From a checkpoint of a small transformer trained on Wikipedia: rotary positions, a variant of SOAP for these matrices.
Each number is 500 + 40 x the weight over its row's rms, rounded and kept within 0 to 999. Layers, rows and columns count from 0. Numbers have three digits each. The size before them is the row's rms in percent of the matrix's.

# v: layer 10 attention value, 384x384, rms 0.0254, rows 165-211, columns 64-127
# o: layer 10 attention output (transposed), 384x384, rms 0.0315, rows 165-210, columns 64-127
v165 092:553484517466503528487483509485483533500507426407496505464495483484481550507482481554539495527519498420572433496538506498556461547489548493513545557491521523487516527491507531352460485500537472
o165 098:493534527505483450475512439507486507454429521505573505552500507476428483487443626493533512500458484520470506504459452504480427470496512513478565446497465519560478497562590491507490437453519542
v166 098:420499561471478464573440584493474464511487453536533474484524572470550443398518461516462526470507436481499454510547493456441555552498467530520603522450567482491482468439562481476446546491520509
o166 103:570514439540516525495531498473549547502545495541510543488555470520461523540502482482481462568533498543556535433521444531507468538514502566467433437537371467468494544503489473488530443547499443
v167 096:489503469495468471470527576441456474534508517462493479497512536449440488534445533520524507485514436500505485516452404539497486557518579494364471402523540537473512547446544509494485517478511493
o167 099:511536510607509494441452507458509503516451498436514527517514510514531595510473477478491493490473549504493529509455537532455549525517537517531576554467456432417530507633477452522511503448495491
v168 095:517574549535533482502511500514472549521547496528482587405505479540483518521477514425520500541417517474498562531510540519454576450512461468490525466545540493489448493562459494501464535514548505
o168 100:437452378503449480593477557479512493437533429542558467496528497574525473496486511510473572402563474471521443488460505490558510533542513471465395520482455515532529572571551529517480411491485479
v169 097:538519382514475556507451464488459451499441512535492544448468533416482532473466503465450445506465431562491498520476538561486471465437457506520475524515425593413546546424503526463474522422556558
o169 102:497498516534508400534538524518496459469477505445463554560540530519445507521546529580480471481551550479516417545523454444441540464511509564468576563557582468491474497526483447482571422457536458
v170 093:498527438488528550546464526518518450525432478458534472477492418502530506515485441422456504503499512484426537438500550560497556457526590560530522440474485529573499512476574482587487477450564477
o170 099:492507511481497492426535506475496478510530445500467485573439533522457538481499452506531526514496491543558471474532465523501470526437495486472490552505552558506451467481461449401506559488511490
v171 103:438544401499487468435454511501563468533513535482502508473588534516493386469492503497507447552553527525520419425512538486554514490513479497488546556498500566490453524463434491516509502467498507
o171 108:528427559516516532535472542459547468474504486519565525549505463481446530526572525547472567542470478507486531593521451505475475573529569541444567468534556488499510465546551476454546468524553513
v172 097:501484431519543539472577505524550503472545539607510520501486429497571448584470491501503485486550466555533524457458455463514517458477544514495499498482519501525548472534512438453520479491465453
o172 104:463498503470483433526533495432540461432538457539493488477487487563502469439440437496502467462528530464493475545542468499577521458510541541505584531566519483510495490421523502530530469528438505
v173 094:543524483574510485512511550560479499507512414507566454577561477533498509468467572536531497517444509506543471494454525477490539530495513533466521500484526434493501571498587473496421493496497549
o173 107:503546507478463561475504473421504455451471534542402481469434489458425495496539448490541507514507483513593451504533516495465511446488452471489481525473493551506511565541474574567549472541405517
v174 101:542487460508569410450506433451487467556473507577499503512557519427454480434522555531502497428478453463506527528493550456439475487527523500489421438598498554510462502512486487436512574404490544
o174 104:528543451489475419493523417566490505541515463513496513483473476526496525547464521497561505522496533473478432438464515567497494510478499517511557542442461481472498575438492494492488474479543473
v175 097:463468538534411452504458515420549576474491474471503474509511503472541505436506481489530598486512501548475516454482513479468452555494476506484408489542472567512532549526481445569477460517503520
o175 104:512536481480542509464484537545481526485491497506491496454489468521539516491518532553504404466597480509467477528477509506542507521577511468556507465485526455516513455500629538519517598459474458
v176 089:548523449434516481490483616540500496437537488456517524469504491481480562564529458501494537541537564516464469490467494525512503536457545507500545473508566498480473491510433406503580566482564469
o176 099:573402620495395488448520508441474457508409489417521512490433523514493539538491560475491473522536462432498511496493423502476498495505505540541540471471526528541518530563459519527427436385516442
v177 098:609532523482437527478502491528567429435508537502535453541491506562448478485544416443571508526559482511515516487520544477506475511467527522571492545529543444552533468530527476505474521550563440
o177 102:506522453520551555503458482529492498485471530491500550441533552436582469590483494538523518416552491496489495471537498462574502510559489533404547470535499515474502477435541468517479555507460536
v178 098:431462520527534470496530562405496419546581461575422437529523478557509505485480427498506534446446530551467473452580541489466541482577479518527498499461501572511494520450453502535467551551537556
o178 104:501506484477467458501496457553521446476481528467448541495440551518527512556488532498498466512475431422480504452440461472558498534507555503437464592458518444477557477513524585471605504472517455
v179 094:432432483500520422583384451472512516472493601503530484534530525522418466556464510509471543490554509413500531490505479544460525498538489459475524516459477469482465472517508468532458471465559513
o179 102:492563490502522496497536545473550569547583478537513525481525460512476484508557519471492520535467503504448438554599434506470478505490460562571510477527494531500504499531544493483467483562496434
v180 097:533515502463525466489480536509496498446468595490480489512471443460547550548463484483531505457526526457556480489510431519593528527482536463419535514512588616428495562508496471498471452524516519
o180 102:414486477539476480533485471479480468546539449511521558560501563494411521559521591477469420457520467517524403500491532533511422494550463454500510493506493427505478514452468477528487459532530532
v181 092:496507471489556500462482481575455448526478462539459567433473478472513516558502564567484502462455460494472553534522517539462449495571417470397503521524448476509519494462534427579493432461510527
o181 097:528519558473461474546445495469464488496509529452642475530590548432430452541527512475487458502507504477511425448450448539462555530473505517578470552433506505482492482489526461483567580492504456
v182 095:375516440427448505515527505507537545546551536499464488532469544457516518523431515442477543451494502528563473526468491442458509517479506510506512577470468512541549523510547455505503532530504475
o182 107:565521558525512582588477547470554520516461500528471439561520422549501513463496553512517516559507490452468437487498458555527509602520517450503479442515573463499510496515476499526502514481452457
v183 094:478482457611492447436494499448552493504450436567512520528465545478456518523507481489539472536520516545476475475463454529477485469508512468502643537514420458482457494566508498421511503473457521
o183 104:565560477471481490517418465522528502429522513484504498474541484476433496515567475513452476516498549456461565496486521516511499512472480426557473479455571510530510524516473500500491493438471539
v184 102:515483499451543479489512443525519476451458533475555529579508549520507498512537445548544497490459473519498446473505478536564491456537495535542538501504455524481482467517514515506431494502503428
o184 108:535516515459513552533476506477510474478578538551463498490467466509473538495547548552514506420486510426557529534456447512528547449521484442448397503530531523503453531468443499490504504486506469
v185 093:503492557519463584451525429468479468514541519528492529527470504498500501425497515529396525494490466549523430560558489469451526508476532502521469524494487474452493526442534523564541538483468531
o185 101:480437547487558449436438476493483529417515527572512485505518503477471539509484533464536507542506538510523609429470495501531491513557456552508541459554506505506527539502479484441462527506504455
v186 096:526458423473460451449485567527439452542515486519425491455561517478493491558507472429440484420461530546460551422511424552499507471524482566542453484471512547533454534514541524494496485541464455
o186 101:467531559507547507533513458499536462551493475481566437503474489476456501500468536444481484524418514435594525518466541448582508544460587412514483463494479476530509477368507450513473532494497468
v187 091:492527453513484488515480470567540412453505504487528499456498469554469534522567496520428510509513542492513544468531520458468501429514451552502609488477468525531581446500555419494518502518544471
o187 098:469433496524505566472483516478467457454544508554530472511524463500475405441524436442545494485571523451498455451539455482459538520533482400550496551506531450556495514514550578560472561453547481
v188 095:582494543525435546520507446530539613529495518486534553571479527524436532457519514482526546439491573492541447500525497489491481548546573444494554470471494515544558484595496412461564491516525493
o188 104:508512491476497443454462537444454419528501449512469515538533484447460451470528540465586469552420477532565551496495464588562502458460457486533466501497506545455447504552577528565550532513515552
v189 097:531435486516533497500499507555498469535538505523535485551535451522420513468517456481464583465538478437495537507477417540529442503513542558538497499489535522498491495441475483518582417510574552
o189 105:507495466475467541488526481489430479491491497510482520534466512516474500516477509527528564510482481467458524513539537475481488440530493531476428530503504456488438525557518520481537502470441522
v190 092:500429481482507508498482536534445475520492487463436527513547457460448504526469572492473511498455518579499474473501508473502510591518418527513444463471474540450446480543511496558484451496495550
o190 100:466476518499494496546569442488507481514481460530557512501515543481452531428535471535523492502531450506466483549471570514512451516579583476467481530483567497462443478464489515524495561506468459
v191 091:432505512531479534442465501515454509519534457514584499430534550467479553512536508472527452521573505497432451574456485468478462534449441487467497541453462522497524539482479507564454478547465451
o191 099:445494501444448587485470436468570476544480473453419523501443523532431488465473532583518523523445566537583555500477475522513481479551459516531529492506539455495373449503504597475476479472531425
v192 100:477464414499499504559497440491557444484516488435474497546446472457497517520558453506472474455555474496464400500512503537506454489446469410499441462490508509500504506536547579451492456437514458
o192 107:488472539519460532462473532532489541477580493512515499488495407508503399554502532477524478439513493467458531520518572464494546544516497466431545546477529564502464519469510467456512575518509536
v193 100:569475511494543451513518494583482461488546522514582532439504454513586494533568486497562532556503541533472536529440525535496420497494506489536569460511497558423569483526565544551523481439479447
o193 103:495467444559482540484486491543466453439488538549549508493447521471450513529560544524502452492516474481545530518565496449502538549541469512497489555516423458480526483421508509521537513481535531
v194 096:533469558557514519543470511544532500498517543537443484520493443561495569513432548441454456543493482509462449451504456519464495490512508587482496513507368476447546540566460524426498411490584519
o194 098:489538463460571476522521497496532519537523440470476476466493498519561471506513457567526480475526480491465514476457468566528463479447542458482442449513564535544483474507475542474515521488442513
v195 096:531563467510456504484487484490543510541522463490430476473455442554505477511480467559486495490490521473476504480427507484543475514538522537519535516480418473503494465493419505450498575471413549
o195 099:461471546519524464480479512497485503427484610486508511453491616523500493441493449547568506561513485544539474519541426534492509545444493530487518515566481540513470489523556536610500487522489537
v196 093:458498552466539494565435575586494475578533558444561548446464431530531536498537434456579483487474459582520583531520512541509538522471574468477461520486552480482465535537521469468553581472546451
o196 096:447442504501489493410546504509427503504463494514447516467453570492493561494445490531536547505514503532538443511506531548541551467529458543540523478616402522471540404545536475475552416527510531
v197 098:484506475543506484550435460475503449446580548472506477530457483437531505448534561403458552488465484479440573478504521466514506483510428447499553461475558474480435475484508503468500512439520445
o197 106:504479463425551471576517490461490577617503552459464538521594418557431536530515470469523537539551516577416457521453519479512560541536454552482547551477483572498476501475533534539496536539487557
v198 089:451441545442517499526529491450457473518581469491488547525510557499431521581508539567494542478493493546522539495527485443482581463418448492532535497519547477490514486559484486488501456400513442
o198 100:503525518527491499493475562514496559526472543460517438468490511510593506498525514516512500498459450485400581428528524550534484528499492505543469584464504494500536507527470496577481535528563537
v199 091:533416510461483479521510510507503417579495537501520555436525540485508540497482547489511429504450518553535483532461533451565550509480464502455483454490419465551467514508557506491528495482479516
o199 102:426517485546528578451507495485553553472566451485535454487494433481537521567510499495480490471449501445464474483486524544555531516498472524533507554547500565453458489498496510525517531473620495
v200 093:517469492401487510574486544505470468498557479504590473489544549480498479582517469474532562495452526477511556426521538497471492468497473503486481447464537489507512555529407520471467546523534533
o200 099:501468484498484447496488493501493531533482522423512491526463491494536518477450514456519526495521540482452426547521479529523533524510418427455533507487534485484495417535572476508584518398441514
v201 094:489450460443531541466460490495504536488495509474501538535515535541504546431449506453447559559541512557478527505438545514550562492566534559419517519536495480567455529522557482529528450554492495
o201 097:476535513465477558523511531534507458475492477513471493579504431524523470493485515477565473438531496476533448484548466547477499467544423461523477507426487466521475508450499522494465485581541499
v202 091:479523527497546447455475444511516479487546505480489456479555426537509544449491478487465390481520534575493568488491487474507473493583516500515549531547504443498496574499491508502440504506521420
o202 098:533507531537483499497470442484513487496438453586489433491408501458446483488463409501504594466470564457549474480485514543527495576437504487551537471510488539572455386531493548487438441432439524
v203 099:517528512498624496449545485516452450443557497466535563500456466476438462494506516562522500469468525411454598561584521507392504469413511541444513510543467464577453535550545516481519503489456509
o203 105:528461529485494505539497463487470548528409521505467457533514539464529503508490517489428538544495501531549454523516462491562499532533482459569529535484438491457555522516521505492476479489478510
v204 092:521532498507464571472381486461507532510528506507407463555479521473515468447544575509482524448508462538495554524511561497497521481575572445579487428543447484442456480478495566471476471486469549
o204 101:571506480501517489535555438530477520452557476514575510487463578486497560487441449489474542472525519498567509478473476470504527499486449497526475499512551484563487454544537474492441483493491510
v205 101:563485460367470467547514512499486548477503498502424470601463414621519565452482555432574489474518552454524453463551530460582451549461555503504489546465450529451500390568554497488433555464513501
o205 107:506547587567469521456496502504473520511442506509501576466533491454520525549529470547469538526505449509454482525527540544501483488472467472416467474519530503578486623483516564471579485527529495
v206 095:489417511537477442459492437497534430503530473516521510515535493494553546503467568509505460464505438513502538446513526501495523518527575559494477498538521522503495483431510551542474503468509473
o206 100:443460529400564537541487517510509456515487561463542469472487580505421438552491443475445468552480521526493479496484477498509468510550474469513524530445502458551538551560470520541514442434438538
v207 094:537474514466520457460518548497487442495543480528480565570462443567505490510489507442492472527454502449483541450430433473493537507434512493465490540546473530485531535504477498454497487474478591
o207 097:442464448515450478467562522514463543540475532475508434450514459530509491467540472462543481498514553456481567542542506486551441509562516522459551435499462522441482477513456535487490481561657459
v208 099:495466503468454559508438489498466549508535408526607486425574501478537483455470518450480453409491474511514488451534563523540533437455455478541514531508463538512505495552542494531525495533466445
o208 105:472510519492492529480445439501431493507500586460566510517484567443543515528507529493583479525486541526540505533500458524484422549492459514555558494503504499490510467453384463435496523476557485
v209 102:544472537529499530528506449470494447517529516524469455436500405545543490528496451541526534488481540535498511500511539421498524429465536464476578454518474381500566504559447517530468422491467499
o209 105:435520436506529522558490536492513510510511515502515501525512569540589427395513468501547473396515476479528562492539462501536519485503457509461524501497507539528488523488470539512525570497511548
v210 098:435510542426486435509571530446439496533469516513458484510577588509515463482520497460507524538534562473514489457501441506468488473614487488466464517488451516525535521545489484539522536447511472
o210 104:523444489500529495577406438543520560522499547521510499488502521524514516579483505469593500545422435460536472563554526467493536542469471488501481482493524511503545512464437575520513488515486464
v211 092:551523515531456477535559531495495517497517591549520510568458463534507485428512519493502520511455579545445470501526526466449465532558499486549432439413588479448537509520487539450447561516516571